{
  "hidden_act": "squared_relu",
  "init_std_qkv": 0.0531,
  "optimizer": "soap_variant",
  "max_seq_len": 512
}
Each number is 128 + 24 x the weight over the matrix's rms, rounded and kept within 0 to 255. Layers, rows and columns count from 0.

# layer 3 MLP down (transposed), 1024x256, rms 0.147, rows 211-224, columns 0-255
[[119 112 136 141 145 129 172 128  95 188 123 153 110 123 148 124 123 154 150 113 122 166 120 133 156 145 126 156 104 136 132 142 134  92  99 144  93 128  77 159 163 118 144 127 183  83 137 118  98 147 127 138 127 117 124 174 135  92 125 129 166 115 135 104 121 105 173 160  94 158 109 178 122  63 102 169 144 117 122 141 107 107 127 129 159  95 134 122 134 119  91 108  98 137 111 104 161 142 143  96 131 102 123 143 177 136  97 123 106 121 115 165 122 142 112 141 116 102 137 126 104 125 135 114 127 137 157 106 179  91 109 140 122 102  95 160  97 123 126 123 125  93 169 116 134 120 153  94 156 149 137  66 106 143  96 114 144 104 123 107 143 116 128  84 117 121 132 183 122  83 125 100 102 135  92 125 128 131 125 120 146 171  95  78 111 133 107 141 119  47 146 100  90 128 148 155 111 136 103 134 139 152  65 154 164  98 154 156 144 140 125 153 101 148 138 153 101 103 103 120 132 122 109 180  99 127 130 118 128 131  98 115 120 141 126 130 130 129 112 134 140 109 156 126 135  78 145 125 126 143 127 126 148 133 131 132]
 [109 146 121 129 131 157  86 132 142 166 112 133 138 140 113 146 119  63  76 159 174 143  83 141 147 147 167 123 134 142 151 168 133  98 114 121 151 170  90 111 123 176 134 162 105  92 138 107 158 154 159 107  98 174 139 158 141 147 174  92 131 150 137 118 144  92  99 153 112 147 124 136  65 144 133 128 141 147 103 135 102 154 111 158  48 112 121  74  78  93 140  98 132 137 123 122 147 154 154 136 103 114 118  91 109 120 107 148  81 137 138 123  90 115 133 115 138 132 144 171 133 130 111 145 138 137  90 138 146 148 112  80 118 128 101 128 153 124 109 109 118 114 146 161 125 175  95 154 185  91 134  96 137 136 122 129 109 131 173 168 169  87 110 128 144 136 134 160 109 103 178 135 158 140 126 152 117 130 122 133 126 117 114 122 152 110 111 116 112 103 132 143 140 132 107 102 117 145 121 142 167 163 105 119 100 148 138 205 140 142 164 107 119 134 135 105 154 112 105  89 126 125 124 115 119 123 113 156 175 128 107 131 121 160  95 155 136 135 104 119 131 115 116 155 124 160 118 135 107 118 103 120 119 146 122 154]
 [107 100 129 106 109 157 125 123  92 138 140 128 151 119 133 116 144 121 137 142 130  63 114 126 211 119 123 126 158 148 108 122 164 128 130  94 127  92 142 110  78 105 145 130 156 148 133 136 119 112 146  91 161 106 130 153  93 126 128 143 176 153 151 129 153 172 151 111 113  79 133  80 128  86  89 176 140 135 153 140 163 123 154 138  81  81 144 128 139 131 130 108 134 131 118  74 130 150 180 165 138 113 154 121 116 110  89 141 141 160 109 110 137 109 151 138  87 148 139  84  96 164 160 173 130 133  99 108 148 140 148 106 150  99  97 129 148 105  92 113 133 129 123  93 148 140 137 162 172 110 107 178 152 120  93 143 110 119 108  87 132  98 119 150 174 113 151 103 137 136 155 131  75 144  97 149 135 133 147 116  94 110 127 111 152 126 115 137  87 127 130 125 128 111 136  89 109 150 128 125 121 140 152 139 172  94  92 129 107  98 133 140 139  88 112  98 120 118 126 121 128 138 143 128 166  95 128 120  72  74 113  97 121 169 125 124 106 177 100 102 129  97 103 134 147 116 190 141 160 105 105 112 129  99 163 106]
 [133 169 114 122 110 119 118  93 127 130 147 111 181 100  63 121 144 121 144 115 139 117 129 140 135 140 187 114 127 129 102 116 104 147 140 144 126 137 126 108 132 152 155  90 116 153 126 121 176  91 126 123 104 132 142 145 108 138 106 134 142  86 150 152 133 107  79 122 132 139 106 153 127 112 161 108 125 162 141 113 130 136 151 146 161 105  78 185 100 175 151 136 178 115 123  97 150  77 127 138 122 125 185 131 111 126 108 119 112 120 124 102 115 138 109 141 149 138 124 110 143 121  98 125 132 108 151  96 107 168 141 123 159 134 137 130 183 123 126 136  94 131 124  98 164 111 110 148 157 118 174 159 110 146 113 137 132 111 147 114 107 100 160 137  91 106  95  99 141 157 154  96 134 117 146 118 128 115 119  96  81 184 135 156 122 108 113 146  87 148 138 126 126 113 174 141 136  96 134 160 145 118 100 109 153 161 132 114 135 132 105 122 132 133 115 140 165 106 130 127  92 134 122 103 137 107  68 152 108  91 183  93 193 155 119  83  75 137 120 166 171 143  91 128 136 154  92 163 107 134 146 126 128 137 153 159]
 [ 99 120 150 154 107 126 136 154 174 132  82 100 108 107  85 166 146 147 122 156 107 141 122 130 113 101 119 137 150 116 141 137 124 126 124 145 133 164 128  98 100 124 124 135 110 132  81 124 120  99 145 125 118 145 152 125 109  98 134 149 100 117 187 148 183 168 149  73 110 131 111  93 128 144  94 100 110 115 134 144 170 102 109 147 131 125  93 116 140 121 139 101 175 111 132 136 109 119 129 134 169  95 110 146 166 113 106 115 134 135  93 111 116 106 171 101 139 155 161 109 142 124 136 116 103 127 139 105 115 116 120 152 120 120 145 145 139 137 133 118 157 145 113 142  96 122  79 118 138  72 142 140  81 165  96 155 125 106 149 115 140 139 138 166 136 146 130 145 140 118 157 120 138 103 105 124 126 167 124 128 140 163 114 131 145 139 143 116 174 125 145 110  86  67 119 150  86 140 119 136 118 116 108 101 124 131 127 144 129 104 147 142 152 117 135 114 118 130 112 129 113 146 136 125 108 131  92 157 116 140 159 109 123 138 131 141 116 144 127 109  85  94 145 181 192 124 121  76 123 147 109 157 124 135 139  88]
 [170  94 105 114 119 128  92 146 124 111 121 138 152 119 100 141 164 131 147 138 138 133 130 162 158 120 109 153 126 123 113 130 126 126 118 109 122  95  80 137 200 112 118 128  95 133 134 100 175 100 140  92 126 110 112 106 126 103 114 117 131 122 123 138 122  96 109 137 117 138 150 124 151 110  80  98  88 124 164 176 135 124 134 135 142 172 158 113  82 156  89 147 124 135 113  96 131 154 145  99 106 132 159 143 158 141 101 103 127 103 128 131 124 146 128 102 123 138 157 131 174 117 145 105 137 131 135 113 137  53  78 160 162 154 126 109 154 106 131 157 134 120 118  92 148 118 128 148 139 113 142 134 128 101 139 179 119  72 137  99 102 126 133 121 157 122 113 113 138 120 142 140 139 146 154 118 146 153  99 116 140 143 127 121 101 135 115 154 138 107 151  99 143  98 154 122 157 129 115 110 103 116 166 119 117 132 127 136 144 122 156 133 145 102 157 135 147 110 133  94 150 115 100  79 156 109 151 157 150 135 144 120 155  91 154 139 119 113 170 148 108 134 134 109 140 129 176  76 138 172  88 149 154  58 104 116]
 [ 72 151  80  89 153 141 157 144 105 139 138 128 110 125  95 135 137 123 163 103 138 138 168 133 121  99 123 131 156 151 132 102 117 131 121  92 149 149 118 142 133 133 140 125 143  84 145 114 146 123 102 157 134 107 125 127 127 115 158 131 151 125 137 116 109 100 124 107  84 146 125 131  58 145 105 151 136 151 117 136 122  89 143 154 165 102 140 126 116 128 125 172 126 114 146 106  94 127 135 112 130 117 123 105 127 105 153 151 102 109 126 108 101 116 149 113 129 144 100 109  90 108 166 144 112 130 144 129 128 120  77 143 133 156 100 135 164  98 164 113 171 164 123 125 152 111 150 115 118 136 144 103 118 119 110 146 175 150 139 106 143 149 145 172 152  84 137 144 170 100 146 119 112 128 129 151 136 118 104 136 125 154 155  71 127 128 113 139 124 108 121 110 135 139 200 153  98 122  96 156 112 154 121 130 105 135 141 105 121 111 137 148 110 127 108 185 147 109 113 148 135 180 171 153 161  93 122 175  80  90 152 152 103 112 123 139 106 102 110 134 136 131 113 124 126 114  98 149 152 151 139  97 128 120 133 145]
 [102 142 112 118 118 136 109 125 148 191 136 114  81 122 150 118 132 133 128 117 109 112 169 143 138 165 106 175 131 123 155 120 130 139 117 149 115 108 146 107 102 129 176 125 115 117 102 164 126 153 112 111  53 134 119 153 165 116  90 117 118 153 143 150 122 113 169 110 115 118 111 127 111  92 124 139 124 150 111 114 108 131 113 151 121 126 143 120 153 108 117 119  92 133 122 166 126  76 174 142 142 132 114 137 145 124 100 120 108 127 143 107  59 112 139 137 140 125 150 127 165 138 125 134  76 118 124 121 147 113 117 150 104 104 141 140 121 148 120 178 100 134 115 185 107 166 129 138 121 156 115 129 151 142 107 106 107 125 160 121 123 192 144 108 126 134 108 143 119 133 111 115 101 114 180 115 142 140  82 129 137 133  91 115 134 113 107 122 140 113 135 144 146 104 144 119 106  97 112 143 101 182 131 131 140 158 146 154 123 154 154 150 131 106 104 130 102 118 153 142 130 121 174 112 108 157 131 123 135 148 149 140 161 138 170  93 148 136 158 148 103 117 132 161 121 122 107 122  83 191 141 133 138 139 134 157]
 [107 140 129  78 166 112 112  93  86 151 113  99  98 187 112 129 133 129 116 129 117 163 144 148 122 148 163 134  89 164 114 121 157 159 137 142 131 137 131 100 144 154  95  89 150 116 113 116 124 113 117 180 126 135 104 104  91 133 156 150 101  94 149 103 153 122 112 137 128 117 171 142 160 109  90 104 109 158  89 105 127 133 122 111 131 132 120 135  99 121 141 101 115 116 130 123 152 141 149  92 166 109 138 141 127 114 141 134  83 133 122 112 133 156 174 114 120 137 113 148 178 144 118 144  71 159 124 180 173 179 108 153 126 114 106 125 132 163 173 114 169 104 119 121  89  84 135 125 117 106 146 117 127 125 121 122 115 123 115 145  89 180 130 155 155 127 109 128  89 117 122 154 144 111 135  95  94 157  71 151 145 159 146  73 111 139 130 191 183  87 100 117 109  84 126  89 124 140 117 111 135  77 130 161 120 154  85 147 124 163 128 120 122 107 133 133 103 149 141 107 139 153 120 137 159 123 123 160 103 131 116 154 141 102 116 161 145 148  84 102 113 111 180 115  72 119 142  92 126 106 153 164 108 103 108 127]
 [114 115 143 132 108 125 122 126 165 154 140 131 149  61 158 102 111  79 106 168 172 146 101 121 128 132 108 115 116 125 136 118 175 131 111 163 113  98 156  95 146 109 142  76 126 128 142 130 122  67 100 132 135 126 166 127  98  96 162  78 109  67 121 100 116 126 122 146  73 100 138 157 121  95 134 177 117 193 134 157 128 142 118 109 136 116 149 129 153 139 145 148 116 134 148 143 105 124 121 111 106 149 165 125 159 164 114 157 128 146 125 106 142 151 130 140 138 115 178 143 119 136 146 124  39 110 105 132 147  79 119 134 108 154 118  83  97 110 142 136 144 126 106 118 169 110 131 132 133 126 130  95 126 134 116 151 137  94 145  81 112 136 132 142 122 149 123 132 119 131 122 122 115 114 132 135 143  72 184 107 130 145  90 111 104 132 106 152 121 155  69 153 151 113 113 149 139 111  87 137 107 146 142 152 156 122 132 121 165  94 146 157 147 140 106 122  82 143 135 152  96 150 124  88 131 146 112 155 127 158 133 174 143 155 140 105 102 123 110 115 151 131 140 127 135  97 121 180 144 111 136  82 131 117 167 130]
 [147  89 157 158 128 143 132 121 157 129 158 174  76 141  76 119 119 147 118 131 126 132 175 131  71 147 135 166 142 108 147 140 177 151 150 116 100 141 126  95 161 147 133 116 139 150  83 124 142 100 121 137 136 162 132 142 147 119 113 127 141 123  99 129 114 135 144 106 128 132  91 151 166 154 100 114 158  83 119 121 138  99 153 131 113 119 141 110 165 172 126  88 178 131  93 134 101 148 108 122 129 143 169 149 149  86 137 135 143 142 140 124 108  91 105  98 133 123 100 125  94  95 105 163 126 107 144 110 148 144 148 177 163  97 104 184 129 127 139 111  95 100 125 150  99 116 127 101 119 114 102 138 120 154  86  67 116 134 143 108 116 115  95 112 102 115 124 156 115 138 180 101 118 136 119 132 127 131 125 114 193 131 124 108  96  78 126 127 113 136  92 136 157 170 149 154  93 129 114 140 116 148 138 134 156 101 145 129 138  87 102 136 145 110 169 135 128 115 145 133 116 110 126 150 109 128 152  74 103  98 128 174 142 162 121 117 129 159 146 132 115 137 139 126 115 132 104  87 137 110 118 121 124 116 137  60]
 [121 104 134 143 122 103 126 120 132 106 144 143 113 112 123  75 110 157 119 119 165 112 122 141  98 117 146 122 147 108  99 163 124  96 177 134 142  50 114 125 126 176 143 101 123 129  92 127 130 139  75 133  97 139 130 109 109 106 110 158 110 115 138 127 106 139 131 157  93 113 114  96 130 104 148 148 150 107 138 147 121 130 124 175 128 111 161 143 110 124  86 101 173 132 147 128 120 163 123 115 132 172  96 136 169 133  94 133 150 128 144 155 125  92 131 139 147 142 144 135 158 145 111 153 122 179 125 138 102 118 114 116 125 117  94 161 123 127 103 102  91  85 174 125 153 129  94 145 133 139  62 117 161 149 150  69 101 130  89  92 176 124 207 104 135 108 125 163 143 137 166  91 140 103 121 149 116 103 117 145 109 125  84 115 134 134 133 110 119 159 110 131 129  83 127 132 110 158 119 123 174 122 116  86  81 114 159 157 143  76 134 147 134 140 118 155 115 161 142 130 123 138 119 143 100 123  93 114 147 145 128 121 169 150  65  81 141 108  93  94 112 123 142 104  99  94 157 121 134 105 104 112 125 120 123 145]
 [138 116 139  82 150  80 175 137 156 159 155 171 111 145 145 157 148 186 130 156 125 116 159 120 135 112 112 138 187  73 134 162  94 131 142 114  88 146 111 104 182 151 105  95 129 128 132 147 139 106 156 125 149 158  99  86 105 127 129 133 141 123 118 174 123 106 130 123  47  76 148 150 119 113 111 139  89 124  94 131 104 148 112 128 211 153 145 165 132 153  98 107 122 105 106 120 112 127 118 136  93 103 137 139 130  89 129 149 108 169 147 132 116 128 127 117 132  92 140 122 143 114 153 128 140  88  86 123  89 142 119 114 127 133 129 111 128 181 113 142 167 105 121 137 114  98  86 119 174 106 139 167 179 103 144 137 126  71  99 128 138 118 116 126 119 138 134 152 136  92 110 128 133 108  92 108 147 146 159 113 146 124 130 130 110 105 133 109  95 157 106 148 114 108 140 135 149 122 108 112 112 127 133 145 143 150 156 132 135 121 106 148 114 137  97 173 110 163 148 115 118 127 115 131 196 151 117 163  92 156 140 149 135 132 126 105 173 113 141 118 140 143 144 123 111 124 113 123 106  94 142 127 156 147 126 134]
 [108 130 118 119 128 109  97 138 122 100 117 130 105 172 142 139 131 117 138 153 140 115 157 130 106  87 144 118 121 120 143 109 161 185 123  95  95 150  98 124 160 104 114 146 102 128 143 119 141 110 145 102 111 117 145 110 140 113 148 128 124 117 137 141 156 134 141 124 109 141 170 132 134 103 115 132 139 136 146 138 155 129 149 102 153 108 110 165 159 155  98 128 149 133 129  92 123 100 124  95 118 111 138 138 102 116 150 132 122  93 167 190 108 102  94 142 122 111 139 143 100 119 124  82  62 149  73 142 168 136 161 117  74 123 126 143 129 146 116 163 148 101 130 166 148 142 115 104 166 185 136 116 103 128  88 141 119 110  95 133 137 121 148 107  97 163 132 146 140 176 123 161 135 102 116 155 132 118 117  99 128 179  85 109 148 169 119 110 139 124 128 118 124 113 161 152 105 149 110 121 134 112 149 122 122 111 114 118 105 121 122 162 122 128 138  80 124 145 201  91 103 100 125 112 157 122 124 127 113 158 118 117 110  71  85 106  80 117 141 123 147 100 122 136 160 145 133 130 125 117 159 171 143 168 133 149]]
# layer 3 MLP up, 1024x256, rms 0.148, rows 212-224, columns 0-255
[[137 121  95 116 113 145 152 172 125 119 143 168 136 131 131 164  93 118 103 142 122 124 129 141 113 116 159 115 157  94 129 131 143 152 100  92 135 105 114 141 131  85 178  94 162  96 105 124  81 112  97 168 131 178 119 159 134 114  97  96 183 105 133  83  94 115 168 128 115 147 115 106 124 105 161 107 154 128  88 159 151 145 114 134 135 141 120 125 128 106 115 139 153 142 176  99 126 139 141 140 117 118 130 158 105 131 145 107 127 130 118 103 153 134 126 126 139 120 135 117 130 101 162 161  99 133 136 137 133 112 105 119 198 145 166 136 139  66 130 130 125 120 116 112 114 139 115 151 147 108 126 107 126 159 147 148 126 163 102 107 130  94 149 177 146  95 131 194 149 120 123 141 131 132 141 108 119  91 112 133 101  97 106 148 135 179 109 115 151  98 158 107 133 115 119 101 118 164  84 117 118 142 152 123 126 144 109 128 149 113 125 108 117  91 122 114 177 133 102 166 138 106 126 123 165 132 126 135 112 156 142 135 128  92 115 116 139 148 155 151 102 129 117 140 136 112  87 141 150 123 114  84 102 119 134 122]
 [113 138  82 121 156  89 103 126 106 111 129 121 135  93  80 113 109 135 133 109  86 129 120 177 113 177 110 159 130  99 210  99 113 122 120 126  78 103 142 151 146 140 118 129  99 135 126 125 106  93 136 163 138 145 128 125 115 143 139 135 140 155 169 104  78 112 124 169 108 134 140 168 122 147 164 115 112 165 167 160 121 148 123 107 142 153  86 129 146 142 136 112 129  94 115 124  94 121 141 151 142 104 156 154 137 135 132 131  94  90 139 113 133 110 107 145 184 107 122 134 142 148 143 135 102  96 170  99 104 123 130 134 126 112 148 105 115 127 128 135 173 121 136  97 104 149 128 138 104  91 101 133 131 140 138 157 125 133 114 100 153 114 157 143  98 142 151 144  63 136  81 146 132 142 184 162 173 117 134 109 149 142 179 128 143 150  77  90  91 111 127 127 141 138 130 128 126 109 165 100 127 109 151 108 147 169 132 143 135 101  79 139 118 144 175  68 156 139 124 142 146 101 171 124 131 131 108  98 128 100 159 134 121 127 154 150 116 146 166 109 135  87 121 135  96 149 163 192 139  66 116 121 111 140 130 148]
 [ 81 141 157 134 137 101 107 155  97 110 104 192 107 114 133 118 105 100  99 151 124 129 103 140 136 137 117  98 117 111 134 142 175 145 141 161 113 139 105 130 158 146 168 129 151 118 158 113 114 126 167 128 118 141 136 128 149  86 159 141 116 171 115 143 145  86 136 120 135 137 143 115 121 125  95 105 127 154 125 150 143 168 141 165 103 139 133 100 114 171  91 159 105 112 159 143 164 143 125 137 120  95 105 163 143 113 145 156 150 142 100 125 141 214 140 165  90 103 153 122 113 119 120 191 142 144  87  82 106 104 122 135 136 157 131 125 126 122 125 148  77 140 134 154 114 139 122 115 151  87 134 150 146 146 142  94 124 157 123 140 125 168 127 103 134 134 145 116 153 141 117 109 149 109 107 110 150 111 125 100 109 123 143 137 144 100 119 128 169 112 128 130 139 162 121 111 111 145 114  96 130 104 138 145  94 137 108 120 121 164 129 125  90  96 187 159 101 132 128 154 121 180 126 137 128 143  95 138 133 109 137 127 153 120 108 157 112 136 126 153 134 101 122 130 154 112  95 159 103 112  86 175 116 126 114 102]
 [115 107 136 155 118 137 153 135 147 164 113 126 146 118 157 111 146 150 152 124 151 101 109 101 105 120 170 145 118 167 109 108 135 133 113 107 120 145 151 113 148 123  64 129 145 151 113 164 131 152 144 115 146 129 123 120  79 117 160  97 141 158 114 127 125 118 142 131 156 128 136 123 191  92  81 118 106 103 135 119 138 174 128 144 121 144 108 127 131 136 125 119 147 155 136 153 133 119 139 166 156 123 120  89 149 115 179 112 121 109 151 131 121 174 146 147 108 122 101 132 140 138 142 143 104 145 112 144 134  92  95 166 147 122 146 153 123 120 124 126 132 134 129 147 136 137 142 164 125 136 147 122 146 128  86 113 101 178  95  99 125 145 100  74 104 126 152 100 131 125 100 133 131 114 132 123 104 144 140  88 115 123 165 125 128  92 142 155 128 125 158 107  89  99  79 121 188 133 142 125  90 121 115 156 127 121 122 110 119 144 132 154 117 166 125 101 142 113 142 160 114 155  95 130 135 111  87 126 108  93 137 160 145 126 101 128 129 100 129 150 139  92  97 112 125 125 110 137 134 122 116 120 139 105  99 119]
 [119 195 100 114 143  84 123 150 161 129 139 124 119 133 151 119 119 128 119 135 136  93 157 153 139 122 152 119 159 117  99 107 122 119  91 139 139 126 147 178 102 134 154 127 171 130 127 122 117 134 122 131 137 140  77 132 124 117 147 174 152  90  99 163 115 149 154 105 147 108 141 145 172  96 138 139 159 161 125 126 182 132 105 140 143 149 110 105 174 141 143 144 173 162 145 154 138 113  96 145 104 127 143 122 151 170 126  81 131 105 137 140 118 139 110 118 138 153  99  95 112 126 142 143  76 126 142 182 147 157 154 128  88  97  78 112 137 120 125 114 149 130 101  88 142 157 121 117  64 136  79  95  98 135 123 115 137 127 113 153 115 117 107 127 139 109 110 155 111 120 133 168  98 103 143 113 155  93 128  76 137 131 130 164 129 119 158 145 112 141 100 127 103 147 131 119 135 125 115 138 128 104 152 147  70 111 143  90 166  91  91 115 121 120 152 125 155 148 110 144 102 142 140 156 177 139 123  89 137 135 107 114 149 118 156 146 144 139 154 105 139 123 134 127 109 105  95 108 176 164 134 123 143 146 127 168]
 [108 102 165 122 138 102 169 169  87 165 121 139 126 125 120  97 132 152  95 117 128  79 129 137 138 110 149 166 138 116 110 144 127 133 105 103 106 150 122 124 169 140 166 123 119 129  63  88 124 105 163 101 105 114 110 129 127 153 163 143 105 164 119  80 124 131 149 140 145  84 117 119 125 163 135 144 114 162 126 120 120 142 116 171 126 186 135 109 160 129 112  87 113 129 157 138 113 102  98 158 169 116 150 121 137 134 100 132 109 127 119  97 105 174 141 127 129 189 101 112 159 140 120 143 142 118 129 157 141 116 153 111 106 130 122 139 120 118 147 120 151 121 184 127 141 103 115 141 184 121 127  90 132 159 180 116 137 150 144 110 118 115  72 146 133 145 158 146 169 136 134  80  93 133 134 114  93 124  90 151 135 174 147 122 146 133 114 104 150 155 152 131 138 133 120 118 108 128 159 157 118 139  94  98 142 150 127 147 103 142 100  99 134 125  97 182 149 101 156 149 140 134 140 114 125 115 134 134 135  77 119  96 127 124 135 158 126 114 137 123 111 162 117 133 120 103 146 153 140 114 116 102 118 170 140 118]
 [135 143 138 144 110 120 121 138 165 120 141 138 173 172 102  66 140 124 105 123 113 100 100 135 125 143  93 121 168 126 132 176 146 117 134 132 128  81 134 126 105 111 120  69 151 118  95 119 144 129 120 105 150 138  90 147 129 133 106 127 116  97 126 170 116 143 124 156 159  76 103 142 114 131  98 136 142 132 105 123 111 105 115 166  68 169  80  73 118 141 125 131 125 118 113 108 114 161 117 151 162 115 153 155 139 162 128 139 130 147 123 116 139 119 154 171  61 126 122 128 124 129  89 104 123 134 145 145 139 121 144 116 119 122 109 130 148 132  91 102 117 101 163 158 182 159 145 155 147  71 133 158 105  99 111 118 109 118 128  99 124 100 129 114 153 106 113 128 167 127 126 143 139  88 132 119 160 142 136 146 120 141 112 123 178  93 116 111 145 135 140 114 117 127  98 148 152  88 114 139 139 155  99 134 167 122  96 158 137 109 130 113 111 158 118  91 116 102 143 167 107 114 156  54 177 103  84 171 143 128 138 167  96 138 126 146 156 131 122 119 122 140 132 156 141 119 163 167 144 146  79 109 116 126 122 120]
 [163 115 122  69 121  93 134 168 147 140 108 143  75 127 152 116 125  95  85 106 158 113 140 113 126  62  97 140 138 143 135 114  95 136 115 108 126  97 148  59  99 163  97 170 136 121 161 139 142 165 110 111 113 106 154 169 103 133 107 124 109 114  96 121 120  79 120  73 155 141 134 126  82 147 161 119 127 118 135 175 109  86 106 177 113 137 100 104 148 131  93 124 152 126  98 127 116 155 135 133  87 173 113  96 130 136 193 173 138  91 179 128 102  77 130 108 134 119 112  98 144 124  92  80 154 151 144  97 146 104 157 172 120 132 114 131 138  96 151 112  95 142 100 106 159 124 114 151 157  99 116 128 166 139 106 110 118 126 119  79 129  80 144  64  98 143 150 129 111  91 135 153 153 111 123 120 147 151 118 128 116 190 139 136 162 107 133 138 127 145  99 159 147  92 166 131 130 142 166 130 115 192 151 193 146 121 106 112 154  90  95 145 137  88 113 108 129 115 161 141 140 141 135 131 134 132 151 138  73 112 108 134 137 169 159 120 148  77 123 139 122 134 115 115 149 130 121 137 116 132 115 152 101 132  75 155]
 [125 153 119 131  95 117 143 127 116 107 115 133 110 140 133 122 161 117 137 120 121 142 129 133 119 144 140 152 121  86 102 146 106 124 134 107 105 133 122  94 130 107 153 129 101 125 112 145 142 152 174  95 151 111 123  88 175 134 117 116  93 151 152 120 118 136 129 143 108 163 153 151 108 139  73 147  85 151 126 145 177 117 132 147 150 148 114 107 139 138 110 112 136 147 109 134 151 152 133 125  87 120 131 114 102 134 132  87 104 127  93 143  59 119 103 122 136 147 178 118 163 145 135 127 165  68 105 162  91 121 125 105  86  89  85 138 127 114 122 162 125 143 143 136 156 157 146 109  93 146 157 118 160 128 131 106 136 176 127  70 124 100 151 116 125 144 113 120 143  87 114 146 133 101 133 143 131 122 105 112 131 122 118 124 108 102 159  91 118 137 125 121  92 128 133 143 108 116 131 111 146 109 137 119 137  97  81 154 138 126 190  94 146 111  89 146 119 172 137 168 111 164 140 111 165 150 132  94 172 142 144 106 159  99 132 122 110 119 151 141  74 105 150 141 106 102 136 116 154  98  62 149 126 100 132 116]
 [153 102 129 121 113 162  83 118 111 121 118 165 157  97 115 120 127 103 149 130 105 112 137 143 141 111 137 134 159  97 129 173  95 134 155 177 125 123 171 103  95 138 135 148  87  84 122 106 138 130 169 115 104 109 108 105 146 127  85 123 130 125 165 108 127 110 133 104 151 123 127 135  87 116 130 130 108 123 122 113 159  98 161 165 102 147 158 141 133  84 142 116 154  92 111 106 184 103 131 132 163 128 186 135 170 105 132 100 108 109 162 138 147 105 139 131 129 130 133 104 103 146 110 114 114 144 136 151 117 138 123 117  70 124 120 143 112 137 128  61 146  92 138 114 174 119 103 123 108 111  68 100 171 130 129 173 123 128 153 112 157 137 127 183 136 146 183 120 150 120 119 131 156  96 124 130 121 133 142 144 140 122 134  96 156 120 103  96 134 156 131  96 131 123 153  87 132 127 148 151 110 133 123 128 124 126 119  90 103 164  88 103 121 146 124 129 130 150 122 103 119 109 138 117 167 103 122 127  98 124 142 137  70 112 133 135 110 152 106 133 133 156  94 170 136 138 134 128 116 147 126 169 109  44 128 130]
 [ 98  93 144 140 108  87 121 154 128 154 108 115 146 121 107 142 145 103 120  95 100 107 118 107 115 143 165 103 134 111 134 166 153 151 153 106  92 169 151 125 163  76 125  95 141  73 116 110 185 157 153 125 120  81 141 101 164 135 124 153 108 166 139 140 141 162 123 110 139 107 126 175 113  80 121 146 142 144 159 136 147 115 138 112 169 105 100 109 172 143 131 104 130 117 119 162 122  96 131 173 115 139 106 144 108 139 132 166 119 160 106 115 144 155 104 158 136 154 147  83 158 110 127  93 108  76 169  89 122 124 145 111 132 120 158 147 126 108 152 132 125  70 115 135 166 157 124  69 143 147 185 145 113 137 102 151 141 149 168 115 134 103 114 127 130 173 169 145 137 122 173 134 148  81 116 149 137 155 157 144 115 135 132  98 139 123 130 106 129 109 133 176  96 141 129 137 139 168 134 120  92 127 128 144 120 153 111 113 100 132  91 168 134 146  95 139 137  94 125 164  98 154 120 164 151 127 134 138 133 109 171 132 128 152  91  95 144 140 140 134 148  89 157 159 124  90 116  96 151 190 121 134 122 151 102 168]
 [145 129 150 127 125 132 140 144 111 123 128 119 142 151 137 129 133 124 139 140 134 173 135 117 149 138 104 120 102 145  88 122 157 132 137 150 135 143 162 158 104 177 160 100 155  94 136 103 140 159 175 112 101 152 121 124 103 158 146 136 100 139 122 140  73 154 125 132 173 125 165  98 116 125 102 129 146 164 137 114 109 144 154 112  97 159 124 107  99 170 156 112 121 173 141  99 121 125 107 129 130 159 138 144 143 130 143 108 146 121  89 138 115 113 106  53 150 129 132 140  89 118 150 139 109 137 145 114 126  98 140  99  69 112 136 105  73 144 118 133  94 145 118 109 101  99 148 111  94 120 141 161 115 110  97 112 135 164  72 143 107 117  90 138 140 148 149 124 135 122 116 125 143 114 143 114 117 105 145 100 127 123  91 146 102 128 105 166 136 114 117 116 125 134 122 158  84 130 156 149 146 127 127  59 113 177 109 198 131 131 134  97 130 154 154 142  80 103 115 119 120 111 101 146 126  94 124 168 105 146 126  97 126  91 128 137 138 121 136 155 149  98 101  96 116 128 100  78 117 112 152 120 156 112  93 123]
 [140 122 122 111 119 140  95 143  98 124 130 155  94 115 109 127 143 160 116 112 182 160 166 145 138 147 103 142 129 164 154 121 146 124 131 124 128  93 147 111 142 162 152 104 170 104 154 160 111  88  87 105 185 154  99 159 172 129 116 146  60 108 148 183 161 127 128 142 120  74 121 128 106 132 166 148 149 125 126 126  81 150 102 160 100 169 141 127 141 148 110 103 123  97 118 101 132 137 122 143 162 119 156 121 120 130 124 144 109 151 167 119 123 116 170 103 127 142  81  83  81 114 113 148 155 146 118 135 137  93 127 164 136 123 135 137 146 114 110 108  87 163 134 146 111 106 144 172 123 141 133 123 158 122 126 129 170 141  68 151 156 122 127 130 115 109 112 131 107 134 114 163 155 139 127 127 131 111 114 140 143  84 117 104 119 152 134 123  90 112  71 116 143 154 145 151 150 131 137 128 112 143 117 128 115 117 135 114 125 119 119  98 108 129 127 129 165 134 145 100 126 173 129 157 132 109 134  71 111 145  96 131 111 131 101 150 160 120 150 140 128 114 110  87 117 107 127 129 123 144 133 123 141  90 115 138]]